config = dict(
    hidden_size=256,
    norm_place='pre',
    norm_eps=1e-06,
    positions='rope',
    rope_fraction=0.5,
    bias='none',
    optimizer='muon_variant',
    schedule='wsd',
    dataset='wikipedia_en',
)
Each number is 200 + 40 x the weight over its row's rms, rounded and kept within 0 to 999. Layers, rows and columns count from 0. The size before them is the row's rms in percent of the matrix's.

# layer 6 attention query, 256x256, rms 0.0367, rows 50-63, columns 0-63
102,289,209,143,220,186,225,180,208,208,163,233,270,252,191,201,216,240,211,175,215,242,181,255,223,140,188,96,259,190,207,296,141,176,223,147,151,184,167,217,240,171,179,161,210,225,219,251,205,213,212,277,185,266,227,248,183,187,211,174,143,244,187,163,189
105,267,213,233,217,203,190,205,205,180,207,117,269,179,199,243,252,203,245,172,217,134,221,206,116,170,223,253,212,207,242,196,173,262,147,166,179,242,199,160,243,227,192,269,207,231,201,225,248,182,223,229,237,156,193,228,189,221,239,223,213,220,153,177,258
105,174,146,247,273,238,182,236,241,220,158,181,226,175,236,215,191,202,204,130,151,206,227,225,234,228,224,201,214,238,162,161,234,236,178,205,232,236,265,194,134,153,192,194,185,231,239,183,262,188,128,240,235,217,127,248,184,230,274,184,193,197,254,224,144
095,222,262,214,245,108,158,318,139,168,178,214,200,157,196,209,208,186,190,276,275,213,233,209,158,208,211,157,206,157,199,162,185,161,241,211,219,209,172,219,184,245,196,170,124,175,209,186,220,246,137,238,256,244,222,217,287,195,190,176,194,215,177,257,208
105,256,210,260,198,141,134,193,228,221,130,265,203,164,170,166,223,237,144,183,280,170,247,247,178,179,260,272,241,271,245,197,194,243,237,223,228,259,158,233,129,175,217,225,223,232,211,180,257,151,194,213,171,136,154,179,240,220,220,200,125,242,155,171,148
103,218,173,139,230,240,215,180,153,196,174,192,213,206,180,197,158,253,257,232,220,243,141,181,193,249,125,165,239,166,300,222,242,191,238,332,209,164,103,245,208,222,208,210,213,253,175,277,213,241,264,210,222,179,185,160,205,214,223,183,200,208,236,200,233
105,284,250,214,216,250,207,217,188,170,231,253,206,142,209,179,234,178,186,153,215,156,196,156,218,147,182,213,167,148,182,222,205,218,191,308,205,170,141,150,251,190,146,221,183,208,195,248,217,275,226,172,202,227,221,189,225,266,196,180,131,299,254,183,151
102,172,184,297,205,221,213,234,217,162,200,228,221,159,201,243,231,282,191,183,207,212,186,227,181,307,224,194,238,231,176,178,221,163,166,180,193,227,203,154,177,199,165,234,270,195,150,190,187,222,205,192,116,163,207,176,265,205,133,182,143,267,221,197,231
099,216,166,201,251,214,121,169,236,189,163,211,164,186,176,192,163,179,188,237,221,190,206,218,213,177,190,186,218,340,208,132,188,175,177,185,206,180,231,233,192,194,188,245,262,228,186,157,167,255,198,207,214,204,213,207,143,217,203,175,207,217,159,247,207
093,182,185,198,181,221,218,186,176,280,214,201,196,216,180,221,274,270,216,220,212,171,245,227,123,208,187,139,153,160,197,223,200,235,172,213,155,216,124,249,80,244,156,200,170,273,146,226,135,208,198,225,226,218,205,177,180,143,172,249,170,209,151,165,214
094,149,192,218,210,177,155,188,167,144,175,254,131,216,235,239,214,194,165,189,218,191,218,155,152,171,188,168,212,183,136,217,96,101,198,156,205,148,298,207,190,244,215,201,209,202,154,161,191,196,234,240,252,262,235,169,191,230,186,198,187,183,237,200,209
096,176,158,222,154,186,264,181,186,172,197,200,231,219,177,135,285,219,129,162,179,240,215,166,186,277,303,124,253,234,257,265,202,190,145,203,226,224,125,246,162,198,172,153,199,154,167,161,204,263,141,232,238,172,149,172,188,248,134,201,280,209,220,242,177
103,170,193,280,165,191,263,183,196,220,162,189,202,262,249,183,177,127,219,256,172,187,200,202,166,156,175,219,141,261,176,144,172,246,217,211,224,235,234,234,161,181,271,204,222,216,201,172,204,304,218,215,274,198,220,181,205,206,191,148,225,224,216,144,170
099,294,159,215,156,220,229,201,258,207,238,192,197,201,223,174,214,195,210,205,240,214,223,266,189,199,222,205,164,241,269,214,224,236,188,177,160,166,192,183,221,200,164,227,170,275,199,188,201,129,163,210,181,201,214,117,225,192,226,197,156,222,160,175,190
# layer 6 attention key, 256x256, rms 0.0364, rows 50-63, columns 0-63
093,148,144,213,236,170,244,267,241,206,198,144,162,232,214,200,167,233,173,206,227,235,217,252,222,255,179,180,171,217,206,194,209,211,256,203,200,208,209,218,173,212,231,237,178,191,229,218,165,165,247,202,212,236,228,238,182,232,226,153,157,306,207,207,127
098,252,185,203,202,194,174,196,173,177,163,190,214,236,193,201,180,172,226,169,212,205,262,184,183,212,171,187,149,241,229,207,175,226,158,203,270,151,177,197,226,187,207,189,203,240,181,183,166,260,183,172,234,115,216,164,247,222,229,199,175,202,310,220,247
104,153,189,115,262,238,258,199,146,172,227,185,196,196,170,196,204,175,205,103,207,263,241,193,218,188,138,186,231,170,236,200,201,217,236,233,159,162,221,174,272,189,149,184,217,198,123,259,250,172,229,174,201,179,255,133,179,263,135,156,190,263,218,179,251
093,172,184,190,265,217,221,199,260,196,205,108,248,217,239,222,189,163,144,144,249,181,250,238,193,151,174,212,201,260,147,147,188,290,224,264,223,199,237,159,178,267,217,166,206,288,207,147,178,154,235,242,156,159,217,253,125,228,252,232,182,173,236,189,175
101,174,166,178,180,150,179,160,245,155,236,213,219,267,187,171,106,236,259,197,247,208,198,199,220,202,236,167,233,254,211,251,143,208,143,201,239,145,173,239,255,180,166,229,177,152,174,223,286,255,164,185,168,157,165,262,210,199,203,217,195,227,246,234,254
104,214,162,143,231,154,271,133,234,232,222,184,199,202,230,209,231,230,179,172,174,176,241,274,266,226,212,208,208,212,184,244,158,228,191,190,238,181,267,256,182,166,210,142,214,224,277,97,202,247,194,219,208,224,260,168,215,219,213,237,167,235,154,173,160
106,158,178,239,156,157,160,157,182,175,217,155,237,244,206,288,211,192,131,169,184,153,229,205,150,203,246,231,169,268,148,227,205,195,218,165,269,213,220,254,172,216,238,135,213,156,152,94,156,159,232,183,186,123,217,216,213,175,276,218,240,189,241,142,139
094,155,209,226,202,234,153,136,150,242,194,206,164,168,269,203,142,265,234,229,175,202,214,192,158,171,258,133,226,228,237,217,224,203,207,218,242,230,118,259,147,139,253,147,229,262,253,212,222,182,244,245,190,237,211,153,137,254,186,170,216,253,192,84,226
090,176,178,231,282,188,209,209,237,187,201,213,195,195,239,177,175,174,177,211,186,253,226,187,301,308,204,120,197,113,187,145,183,301,190,208,194,185,167,197,212,184,200,192,205,212,262,224,203,220,175,171,238,232,156,137,280,170,188,180,268,121,159,170,227
088,79,181,265,193,227,148,172,229,220,204,170,148,169,105,183,206,190,263,247,287,209,222,187,204,212,169,129,220,196,194,230,198,215,244,220,162,208,208,247,163,151,112,216,202,215,188,250,198,240,222,197,114,208,196,206,195,198,217,189,166,141,221,257,209
088,195,188,239,259,246,188,267,232,156,191,189,171,234,176,176,248,188,205,179,203,206,179,166,230,104,209,214,184,145,147,205,234,328,267,215,234,169,263,179,155,198,169,203,224,233,214,221,105,239,199,154,182,158,236,210,194,214,183,166,212,202,246,229,211
094,239,204,208,324,163,205,239,180,195,183,176,174,160,222,140,167,232,234,189,185,204,187,246,258,162,169,245,215,159,237,186,208,153,241,198,174,239,233,253,235,167,213,194,196,269,252,340,166,191,195,219,114,204,205,193,202,242,229,139,68,147,174,189,146
097,142,249,186,222,244,198,258,234,171,239,223,178,227,196,181,167,240,210,148,165,197,201,172,216,166,124,175,223,139,150,246,202,203,243,223,183,122,194,139,232,207,175,235,181,195,179,223,189,247,176,163,148,229,196,159,186,185,182,182,180,168,219,163,193
091,163,227,188,205,266,168,227,241,121,177,250,188,150,192,206,242,185,232,191,133,204,189,260,201,260,125,131,250,121,198,218,155,193,222,187,184,215,210,181,224,195,164,207,178,95,160,222,182,220,210,224,177,128,231,245,245,169,205,98,200,214,261,255,201
# layer 6 attention value, 256x256, rms 0.0365, rows 0-40, columns 0-63
105,182,152,199,196,175,141,229,199,212,213,93,248,188,188,208,209,172,223,213,155,240,191,272,243,247,210,215,220,210,154,233,182,199,105,235,232,255,231,196,231,213,253,250,240,159,260,242,260,217,177,229,181,170,139,226,201,174,206,159,151,211,147,234,153
097,179,258,199,230,253,210,184,210,189,193,167,174,176,215,258,211,208,256,192,219,234,199,184,244,145,172,193,165,189,191,137,213,232,163,236,228,185,207,213,123,216,259,233,173,167,152,286,173,283,257,187,209,205,193,136,207,258,204,234,145,96,177,255,178
096,251,123,177,182,164,260,203,217,298,171,189,220,210,227,207,201,199,202,228,189,213,139,211,259,222,189,179,268,175,251,162,167,233,187,223,169,196,212,145,260,249,166,247,236,247,267,245,255,219,206,197,182,272,240,187,184,206,221,177,263,148,193,200,183
099,202,142,188,215,178,203,192,265,191,74,280,205,202,193,174,199,211,182,192,200,128,214,169,223,152,209,237,203,200,262,228,145,219,190,207,158,242,133,237,238,197,266,138,191,232,181,142,251,174,163,209,207,193,244,134,197,253,158,214,145,218,201,98,207
098,175,223,220,163,186,270,220,273,258,175,206,257,194,222,209,204,224,284,156,172,163,214,243,191,182,194,212,157,200,219,125,146,238,198,204,206,237,239,146,241,183,189,159,244,252,273,170,174,209,117,162,236,240,300,193,189,241,178,186,271,165,229,234,163
104,266,218,123,176,226,263,176,223,235,174,129,257,228,221,135,186,232,185,205,99,178,239,240,242,187,216,208,214,199,245,197,181,165,250,167,163,205,206,185,200,199,226,172,138,154,295,170,169,182,285,153,174,290,158,200,230,219,243,261,210,228,204,206,171
095,141,169,258,178,171,198,216,229,192,183,175,234,154,225,144,167,193,173,192,200,165,114,209,260,236,200,232,199,193,218,221,176,179,200,230,215,173,253,227,240,176,287,133,189,249,256,229,161,212,195,172,201,243,214,236,230,154,167,220,172,212,228,191,130
106,257,228,196,305,209,171,250,111,216,166,201,172,217,140,160,126,136,237,291,218,195,165,203,192,140,158,181,197,213,211,250,156,183,251,160,186,219,208,187,197,227,209,189,183,208,207,194,176,178,240,237,201,87,206,146,260,260,221,222,227,163,145,218,273
097,194,141,256,193,255,153,170,198,109,101,234,207,138,233,170,204,222,199,240,214,215,159,199,224,260,217,212,177,190,175,198,246,178,199,226,198,159,197,150,173,178,215,274,166,204,184,186,187,142,204,117,103,171,194,207,146,204,210,106,217,222,235,253,236
099,175,187,164,224,209,191,293,221,189,214,175,182,253,184,161,221,240,227,284,174,173,155,269,206,193,243,183,211,194,206,238,218,133,194,183,165,188,173,182,165,197,182,154,183,144,274,154,168,144,215,196,178,184,165,128,105,236,209,287,226,179,243,194,207
105,237,206,214,249,215,207,192,187,199,203,214,235,127,65,186,213,218,155,136,223,230,143,178,228,221,183,170,258,225,218,187,230,208,175,152,262,137,220,177,192,208,173,189,191,202,156,183,231,157,249,214,236,89,246,285,137,247,151,191,245,180,304,145,228
098,181,135,277,197,262,219,226,264,250,178,201,258,162,249,177,180,114,202,191,162,229,175,205,163,282,185,248,281,255,162,174,164,203,188,268,199,201,149,231,281,176,157,238,154,243,255,200,161,204,244,225,300,129,182,192,206,187,250,163,232,208,222,218,141
097,247,182,193,229,179,240,143,162,196,219,173,187,145,216,148,142,167,227,255,205,96,213,195,270,135,202,177,204,223,146,202,189,175,211,213,227,251,198,215,161,130,227,206,209,229,202,176,200,265,240,178,207,223,138,177,219,217,231,143,224,207,197,222,155
105,186,234,232,138,275,300,206,205,168,173,220,200,190,202,162,220,233,222,164,148,188,177,241,194,292,180,150,225,196,224,179,203,147,202,234,175,210,260,165,127,126,212,211,267,260,206,210,140,228,111,179,103,188,173,260,219,134,225,155,172,203,214,177,184
103,236,201,241,227,145,204,241,229,213,176,175,156,127,226,220,159,171,232,220,113,174,223,266,148,249,182,121,199,165,253,217,161,131,223,106,220,195,200,186,160,147,202,209,197,183,183,177,188,195,216,169,216,174,99,235,226,198,175,205,197,215,195,176,284
099,233,235,162,219,182,79,217,224,214,235,169,175,167,225,181,219,225,121,185,258,201,248,281,154,216,203,206,128,229,198,167,196,291,226,139,191,232,212,259,251,184,309,208,156,200,193,216,240,185,203,202,165,216,245,268,265,244,165,250,209,148,189,193,174
092,192,178,207,225,206,198,197,184,221,228,221,202,242,131,194,224,185,162,268,157,188,170,232,190,195,187,254,211,179,246,246,161,291,243,268,217,226,188,281,238,199,162,226,172,139,148,236,95,230,185,210,215,193,280,210,161,156,169,159,224,230,234,200,260
101,183,127,176,192,126,195,189,193,238,187,199,132,147,178,217,227,187,147,211,180,241,206,223,199,175,224,185,146,129,180,107,277,251,143,206,204,117,246,167,209,212,136,219,210,223,198,233,180,198,174,208,216,238,181,132,196,204,167,169,205,208,132,192,194
099,183,249,192,192,161,196,167,181,146,225,209,142,194,206,209,270,176,216,244,242,235,238,172,202,201,171,277,208,266,218,216,306,219,202,214,224,232,113,205,132,166,184,179,242,221,187,233,113,196,213,214,155,181,202,240,176,187,171,241,272,243,204,225,202
100,162,288,253,152,209,171,204,217,169,225,177,205,117,104,241,184,208,124,189,187,199,125,207,266,207,183,173,145,149,193,230,195,167,198,185,225,146,186,128,143,180,219,170,166,146,188,237,248,140,216,180,170,196,185,239,182,191,219,234,186,232,202,205,196
098,184,181,199,176,233,273,214,248,190,161,265,138,169,162,219,201,179,227,282,105,240,208,254,131,200,155,202,142,220,226,271,256,220,163,195,175,276,174,190,173,200,202,166,170,106,261,171,192,273,143,262,227,242,191,246,143,157,231,161,249,235,201,235,211
100,151,228,170,221,221,207,124,154,234,202,159,137,205,158,184,193,196,197,279,150,237,135,111,209,178,238,199,276,167,207,192,243,219,212,221,153,129,201,127,163,213,259,128,260,216,218,226,209,174,197,187,187,198,310,154,204,213,188,186,200,212,190,203,250
095,202,164,256,192,221,182,240,183,198,154,114,154,282,223,162,165,258,261,177,176,169,250,139,171,253,177,158,283,137,171,195,204,234,300,190,221,194,183,250,164,204,227,223,182,234,156,128,172,123,209,219,167,217,170,153,161,170,164,186,186,188,251,195,177
098,197,223,200,151,256,250,234,236,159,234,203,205,190,160,239,222,132,176,175,194,223,211,139,209,194,217,171,216,153,251,171,208,163,212,177,204,169,237,184,236,242,205,317,184,223,227,229,162,248,117,234,203,226,238,215,161,284,212,185,227,236,251,185,213
096,309,127,147,215,258,199,178,192,214,206,244,158,222,196,222,241,191,173,171,198,232,170,241,273,218,240,214,125,212,225,200,236,170,196,150,235,211,178,87,219,181,218,162,201,235,170,241,200,184,249,206,266,224,316,223,156,149,240,147,244,198,194,182,186
097,230,190,191,208,192,214,179,180,210,178,153,218,273,244,184,182,236,139,150,230,231,243,194,223,229,257,264,178,112,190,231,254,234,185,246,266,177,139,233,127,148,157,242,277,194,208,243,152,225,268,212,266,173,247,255,236,173,158,112,217,258,168,218,234
098,163,200,219,260,204,116,200,156,222,160,190,136,264,264,232,220,189,254,169,251,196,145,129,209,231,273,233,154,142,137,188,119,236,138,214,208,207,264,186,179,235,226,198,203,303,173,220,171,118,223,192,204,176,219,192,173,180,165,179,145,137,200,210,241
095,198,211,243,209,149,206,154,229,269,225,216,153,134,255,224,182,249,233,200,172,241,252,189,191,243,180,204,256,277,236,331,239,169,290,228,114,153,143,152,212,249,235,282,280,287,193,228,206,233,207,155,190,198,138,171,179,179,148,176,198,148,196,175,174
100,112,152,189,261,203,222,123,217,190,194,207,230,231,221,164,142,236,201,208,161,239,274,143,220,182,149,168,185,213,135,187,207,175,237,139,170,202,241,209,221,186,147,170,187,134,214,214,219,171,220,183,256,300,222,271,216,216,217,212,249,229,277,271,180
097,168,238,159,251,195,197,184,240,191,174,174,180,174,123,160,143,231,164,263,265,219,244,219,276,236,201,282,197,155,195,255,224,218,258,191,214,231,274,219,209,213,133,260,193,277,146,194,155,216,240,196,213,277,150,209,262,205,197,201,163,148,148,184,236
093,235,226,247,204,180,185,225,212,162,172,205,237,248,169,204,185,214,168,108,220,191,190,214,271,303,204,162,111,202,138,284,164,143,205,189,232,234,178,249,195,207,194,217,199,177,176,117,202,261,232,207,210,169,216,160,154,238,256,189,184,158,280,223,257
102,153,115,220,79,142,200,252,132,204,169,183,147,197,186,218,196,223,220,213,169,249,214,226,203,207,127,165,103,160,198,193,227,191,209,135,197,188,209,182,207,192,229,194,176,247,207,185,166,298,171,173,227,243,226,259,109,228,191,192,99,192,181,181,263
091,269,218,178,174,201,268,230,216,288,183,207,241,231,191,186,247,199,149,228,254,205,202,231,205,224,189,150,222,265,221,210,181,210,183,246,187,161,255,206,218,216,195,289,195,206,191,173,135,212,231,255,235,206,228,208,261,169,171,243,142,240,208,248,178
093,218,252,216,254,214,185,228,196,292,223,223,169,183,158,180,227,243,191,158,167,190,204,156,229,187,295,183,164,134,185,165,227,176,234,174,155,196,176,208,197,270,119,163,251,195,209,237,209,231,133,190,190,166,194,138,310,290,236,189,195,215,172,199,185
097,238,154,220,185,225,129,219,155,217,140,162,189,215,215,206,198,199,215,158,217,151,173,141,102,159,215,189,182,169,206,276,220,199,199,200,176,213,173,210,153,224,230,221,195,198,228,145,202,217,290,210,201,171,200,157,175,230,245,208,234,133,160,179,213
103,217,202,220,169,255,175,217,254,232,245,257,173,196,240,239,209,196,192,249,135,182,201,114,187,126,178,163,183,126,168,249,203,238,199,222,199,151,234,147,148,232,229,189,218,170,165,183,192,257,228,243,224,246,237,229,228,138,188,240,183,215,315,172,229
099,203,237,184,176,185,210,213,140,190,210,233,156,177,276,163,210,180,188,141,169,130,219,152,263,160,279,192,219,184,229,226,224,244,148,133,244,201,174,211,214,175,167,177,245,231,167,247,220,203,265,166,270,133,157,234,210,151,220,232,242,174,192,176,188
097,156,178,276,189,217,143,145,209,165,185,277,263,192,174,216,178,219,184,242,199,203,212,246,178,259,194,205,187,170,281,199,128,161,211,235,223,144,231,232,235,137,244,220,241,194,179,173,216,245,224,165,207,241,221,216,183,253,258,232,201,158,197,240,198
098,240,248,216,192,190,182,272,183,244,207,281,225,106,215,209,186,165,183,210,190,138,221,261,176,207,167,220,282,113,233,243,199,214,152,208,150,163,185,258,180,269,134,194,273,208,300,146,189,155,197,176,162,168,198,174,125,219,211,288,150,239,188,178,215
104,279,197,179,245,185,218,260,199,146,164,175,248,199,241,247,245,202,194,257,194,115,243,165,235,147,139,218,199,180,253,170,174,274,213,234,203,250,223,206,225,205,208,162,117,147,302,202,240,231,180,147,189,213,231,216,211,184,259,213,218,249,192,217,184
090,199,203,206,210,195,149,215,194,176,155,249,135,280,253,185,273,141,221,190,195,257,182,183,47,245,173,237,174,186,201,176,191,209,126,218,159,142,206,225,206,172,185,175,178,214,151,219,287,145,246,101,199,269,172,154,234,285,217,250,197,174,182,177,196
# layer 6 attention output (transposed), 256x256, rms 0.0452, rows 0-39, columns 0-63
113,316,182,275,137,174,253,229,222,237,196,257,129,216,195,137,242,155,226,163,213,203,243,130,187,220,167,184,211,146,166,227,237,158,158,142,251,251,127,199,236,208,214,186,204,236,243,223,235,154,206,254,236,218,184,134,211,203,199,232,225,216,173,186,183
099,228,186,171,243,231,245,230,187,250,231,236,186,274,175,155,189,279,193,150,175,245,214,225,160,224,214,206,264,205,258,198,208,219,221,176,209,170,147,220,231,232,203,229,276,280,196,183,187,190,203,258,249,117,147,195,158,187,158,168,215,189,206,158,216
102,192,195,136,219,222,248,163,217,192,169,215,179,196,197,220,184,141,266,205,214,219,138,127,215,216,260,181,154,224,146,208,177,244,167,257,271,222,182,233,190,121,230,231,198,206,213,195,245,186,176,252,161,170,168,99,189,175,211,215,224,171,257,215,247
102,253,224,231,220,218,181,176,260,272,213,196,158,188,221,250,194,252,225,210,185,187,196,165,195,236,146,248,142,191,193,210,168,183,160,195,207,130,222,177,136,233,217,221,243,198,220,206,209,203,181,137,187,176,227,177,259,151,226,190,123,170,162,200,159
103,242,187,189,233,200,203,218,217,193,218,202,176,216,245,202,163,247,259,150,225,161,190,205,190,160,225,278,216,150,248,302,220,195,235,256,146,192,218,227,149,193,193,230,143,153,165,172,262,196,221,154,202,117,185,174,119,184,245,199,169,247,280,199,278
113,196,253,190,162,172,176,172,195,259,169,159,163,226,213,155,234,172,273,191,185,149,136,146,254,209,215,213,143,231,148,197,216,202,157,210,140,227,192,183,211,203,224,154,183,160,219,244,213,196,194,140,193,134,196,184,230,148,314,166,181,205,246,202,218
097,238,257,252,194,179,219,280,229,198,200,223,221,166,146,217,226,185,221,196,156,245,169,172,189,177,221,174,212,137,124,204,232,237,150,269,245,200,151,178,164,238,195,187,147,144,120,223,224,162,218,208,177,169,211,217,164,155,215,226,233,179,211,192,209
119,192,241,211,248,147,206,152,224,208,274,266,254,187,182,215,239,167,170,161,176,229,208,174,164,139,172,216,97,211,183,203,201,277,245,254,198,188,194,222,280,194,207,215,189,238,210,160,192,246,213,247,151,178,225,289,303,131,235,159,202,249,161,281,214
104,183,166,174,211,200,213,190,188,176,183,273,216,120,233,206,209,162,233,183,188,200,196,198,235,177,207,223,178,171,239,210,209,133,156,223,168,107,232,231,213,272,199,152,234,234,179,157,196,243,165,231,267,216,255,186,92,230,135,212,232,167,200,212,195
109,229,297,208,206,238,219,195,180,273,267,244,212,168,191,234,202,185,270,218,192,234,144,207,246,192,204,162,140,225,187,244,121,226,140,183,265,291,197,191,210,254,261,115,237,248,161,180,233,256,174,199,161,190,209,227,237,186,142,140,214,215,190,261,219
113,156,214,216,203,210,162,209,187,208,210,177,170,156,257,249,242,198,179,263,197,231,215,209,153,211,217,162,207,213,162,168,158,177,290,228,176,186,235,226,197,163,176,200,198,222,178,221,236,246,223,235,191,247,162,252,214,170,190,179,183,217,200,268,129
106,280,240,203,213,198,171,234,182,156,165,230,149,194,183,166,194,286,227,240,175,202,247,220,202,212,241,209,273,233,145,212,286,220,185,218,176,217,253,173,183,207,186,243,259,199,240,150,248,190,230,174,202,280,258,237,161,198,240,169,185,172,189,243,233
096,182,136,160,197,208,187,141,121,217,174,251,167,239,196,204,157,232,225,158,219,234,167,160,164,170,195,208,251,212,242,194,194,190,171,190,253,175,189,241,273,171,176,192,209,195,218,236,185,194,84,215,146,163,145,200,192,229,142,179,163,232,201,160,207
107,235,203,126,174,244,120,195,210,156,110,144,166,170,154,262,148,235,83,198,146,215,227,235,194,227,258,221,179,201,251,221,212,182,217,194,232,155,189,269,194,241,168,273,246,204,274,207,162,181,196,216,201,248,150,235,104,253,137,91,243,233,211,182,180
111,167,157,177,155,185,151,189,209,227,130,147,297,240,144,253,218,161,193,250,194,178,219,194,266,205,174,209,166,292,161,215,179,204,244,262,239,216,227,182,243,212,181,231,237,141,210,144,202,207,213,201,133,250,134,162,129,202,221,143,242,201,183,153,255
108,150,201,242,228,192,140,200,243,219,222,175,244,196,159,188,213,190,202,161,161,234,255,152,184,223,172,226,200,226,210,195,223,175,182,201,175,129,172,183,111,278,145,179,151,152,179,170,241,172,179,161,217,209,175,184,216,196,224,205,247,220,206,235,230
094,304,193,227,168,180,269,207,208,241,198,181,186,207,218,221,150,171,207,143,204,232,258,129,77,188,167,204,193,201,195,174,201,212,268,193,201,166,257,135,275,232,203,223,157,244,225,207,225,262,213,245,259,184,269,247,209,153,287,145,242,145,163,210,198
107,152,199,191,222,173,171,266,225,222,134,232,216,159,167,137,160,213,204,162,224,188,255,146,223,212,190,146,149,256,180,132,173,176,147,198,207,230,190,169,162,206,220,264,178,220,247,199,237,208,146,225,212,214,219,115,183,274,172,171,185,182,97,133,218
107,206,196,242,213,217,202,227,263,187,197,221,259,147,243,115,206,202,191,176,237,247,154,195,211,188,147,200,309,171,212,151,183,206,147,214,146,181,156,278,260,239,246,255,169,120,182,185,230,198,220,247,224,177,159,228,190,136,192,245,210,210,174,299,207
105,158,209,195,142,236,231,162,164,210,169,181,170,216,206,206,303,126,251,216,236,228,192,188,212,215,170,176,207,198,168,201,177,197,206,335,179,306,198,247,199,179,200,194,230,163,171,205,200,307,240,214,232,201,185,193,196,204,131,117,197,154,233,167,159
106,280,165,204,208,234,198,193,170,218,228,183,202,220,184,135,124,192,160,179,246,182,179,181,193,311,213,191,172,210,213,224,136,189,228,196,250,81,199,164,268,255,192,227,259,199,162,237,166,213,218,157,200,184,222,290,224,210,257,185,161,215,206,255,222
105,132,261,209,218,228,153,222,205,153,237,230,186,198,247,213,187,169,183,136,145,246,130,199,205,248,215,219,219,171,170,185,218,173,165,177,186,162,230,175,144,191,177,179,247,234,252,284,250,249,177,138,193,213,218,232,224,228,250,201,194,215,154,263,165
107,211,255,189,247,143,162,215,251,226,233,244,212,176,111,204,248,210,232,213,245,265,219,180,301,154,166,207,212,225,256,229,172,270,209,257,161,142,188,261,245,249,234,134,226,161,233,222,234,204,192,178,242,213,190,176,151,202,238,176,209,114,190,148,185
096,263,186,224,245,163,208,144,231,203,179,196,276,220,218,202,161,198,148,217,153,219,222,198,197,109,206,176,202,230,199,176,225,240,221,276,178,229,196,267,179,204,162,170,225,197,185,196,246,252,213,175,227,155,227,162,288,127,235,247,167,222,132,247,236
099,110,204,87,161,172,243,129,242,247,230,141,205,202,237,177,226,187,141,232,216,197,251,200,313,149,228,153,205,206,218,168,195,219,235,228,221,262,201,147,177,180,146,204,185,192,197,195,193,275,210,184,288,189,245,215,311,210,165,179,196,186,194,252,254
103,183,169,159,119,225,258,190,219,185,165,199,156,259,257,162,241,198,184,200,218,183,214,165,248,174,183,242,251,185,139,203,244,134,150,132,244,141,223,163,198,262,249,184,170,177,139,191,212,178,147,260,241,223,206,167,231,231,289,184,218,226,159,201,155
103,185,248,233,209,193,215,167,216,137,225,193,209,142,156,271,210,259,168,189,179,173,144,244,225,164,261,144,211,213,206,322,232,165,221,193,245,169,214,172,234,225,153,126,231,207,177,166,218,213,214,170,87,176,204,211,267,173,183,199,160,179,151,169,192
103,243,205,171,144,202,199,218,140,161,193,164,222,243,230,220,233,192,161,174,223,81,211,191,302,197,171,202,222,170,167,187,222,190,242,120,229,184,151,235,191,180,183,162,170,181,228,223,229,289,201,230,158,216,178,96,190,149,237,211,147,225,267,171,239
108,169,227,219,240,166,253,204,166,175,226,238,185,235,211,207,164,184,229,169,247,203,169,179,148,243,229,264,209,143,206,191,189,236,125,217,194,154,214,171,215,171,198,137,258,224,168,238,294,185,207,227,174,153,221,147,145,214,225,195,216,225,168,148,206
107,199,246,143,131,135,224,210,221,198,191,208,293,255,220,179,271,208,165,203,213,158,222,160,189,241,151,234,201,167,138,190,222,205,178,192,195,277,225,228,227,143,206,159,146,205,241,232,212,158,146,201,198,195,169,129,240,261,309,221,295,217,175,99,145
103,225,205,150,146,196,230,192,143,97,247,131,150,215,205,322,270,208,177,200,194,272,164,203,233,185,238,221,223,183,180,247,186,213,212,184,167,203,179,192,188,196,207,260,135,170,184,164,203,230,125,195,144,245,205,184,206,276,99,297,268,237,239,191,229
112,229,149,122,200,179,214,271,176,252,192,119,171,196,181,195,178,258,156,242,220,138,262,157,185,236,218,180,207,146,131,220,261,173,183,233,172,128,214,212,165,231,178,164,300,136,212,252,221,202,165,183,275,163,180,210,205,238,213,129,213,222,185,199,108
097,210,124,243,194,201,175,208,211,189,219,237,228,289,262,172,187,176,214,217,171,159,178,228,181,198,203,207,214,221,145,201,178,174,214,149,219,236,230,124,182,156,196,187,191,158,152,218,220,205,178,199,147,180,178,159,220,163,225,301,188,227,196,204,280
101,170,234,183,174,173,275,173,138,192,203,217,176,190,191,189,156,170,279,198,173,161,173,218,185,230,285,240,116,215,207,221,161,220,165,169,194,219,238,190,142,155,241,233,173,198,204,226,205,258,227,227,252,251,224,194,278,190,220,233,187,158,219,244,192
104,210,205,179,241,159,233,205,211,231,234,235,149,187,184,172,173,206,196,160,204,193,229,167,227,219,207,214,206,244,183,274,244,253,257,184,250,200,189,163,254,259,305,258,277,172,160,154,223,246,138,125,172,199,258,209,198,136,182,207,183,210,202,267,164
107,224,217,131,219,205,175,197,194,234,248,201,230,272,88,220,198,179,176,204,211,201,176,171,221,205,234,276,248,199,214,243,103,191,174,258,164,143,241,311,154,233,214,190,204,140,226,234,236,246,203,218,200,171,201,165,174,188,264,149,101,220,176,138,187
101,134,272,169,242,201,128,218,200,191,173,172,204,241,169,275,201,182,167,208,159,193,212,255,173,205,135,188,166,229,166,213,146,220,195,254,174,155,193,162,236,195,201,219,234,256,120,200,171,139,230,265,191,271,180,219,209,208,180,181,155,170,198,77,157
104,228,204,290,179,158,225,267,107,222,197,253,194,185,193,201,148,226,243,155,240,111,226,168,189,188,234,219,166,187,176,193,212,212,162,200,198,132,211,166,205,181,155,149,162,187,232,156,213,262,195,171,201,170,241,128,166,243,209,229,181,183,239,250,184
104,161,211,132,163,216,231,143,148,155,223,218,173,174,122,232,190,289,178,223,226,302,176,203,114,218,171,203,133,172,206,232,219,214,221,230,173,261,264,272,260,200,196,199,296,163,210,168,216,173,159,187,194,179,184,189,247,212,212,212,235,197,189,141,165
112,246,240,176,252,178,199,139,186,258,153,195,164,195,117,121,246,165,195,238,193,236,205,212,183,198,215,156,211,213,299,174,183,225,234,242,194,191,149,174,225,126,189,272,227,206,183,210,255,162,200,206,177,255,187,169,157,245,190,214,201,158,250,166,190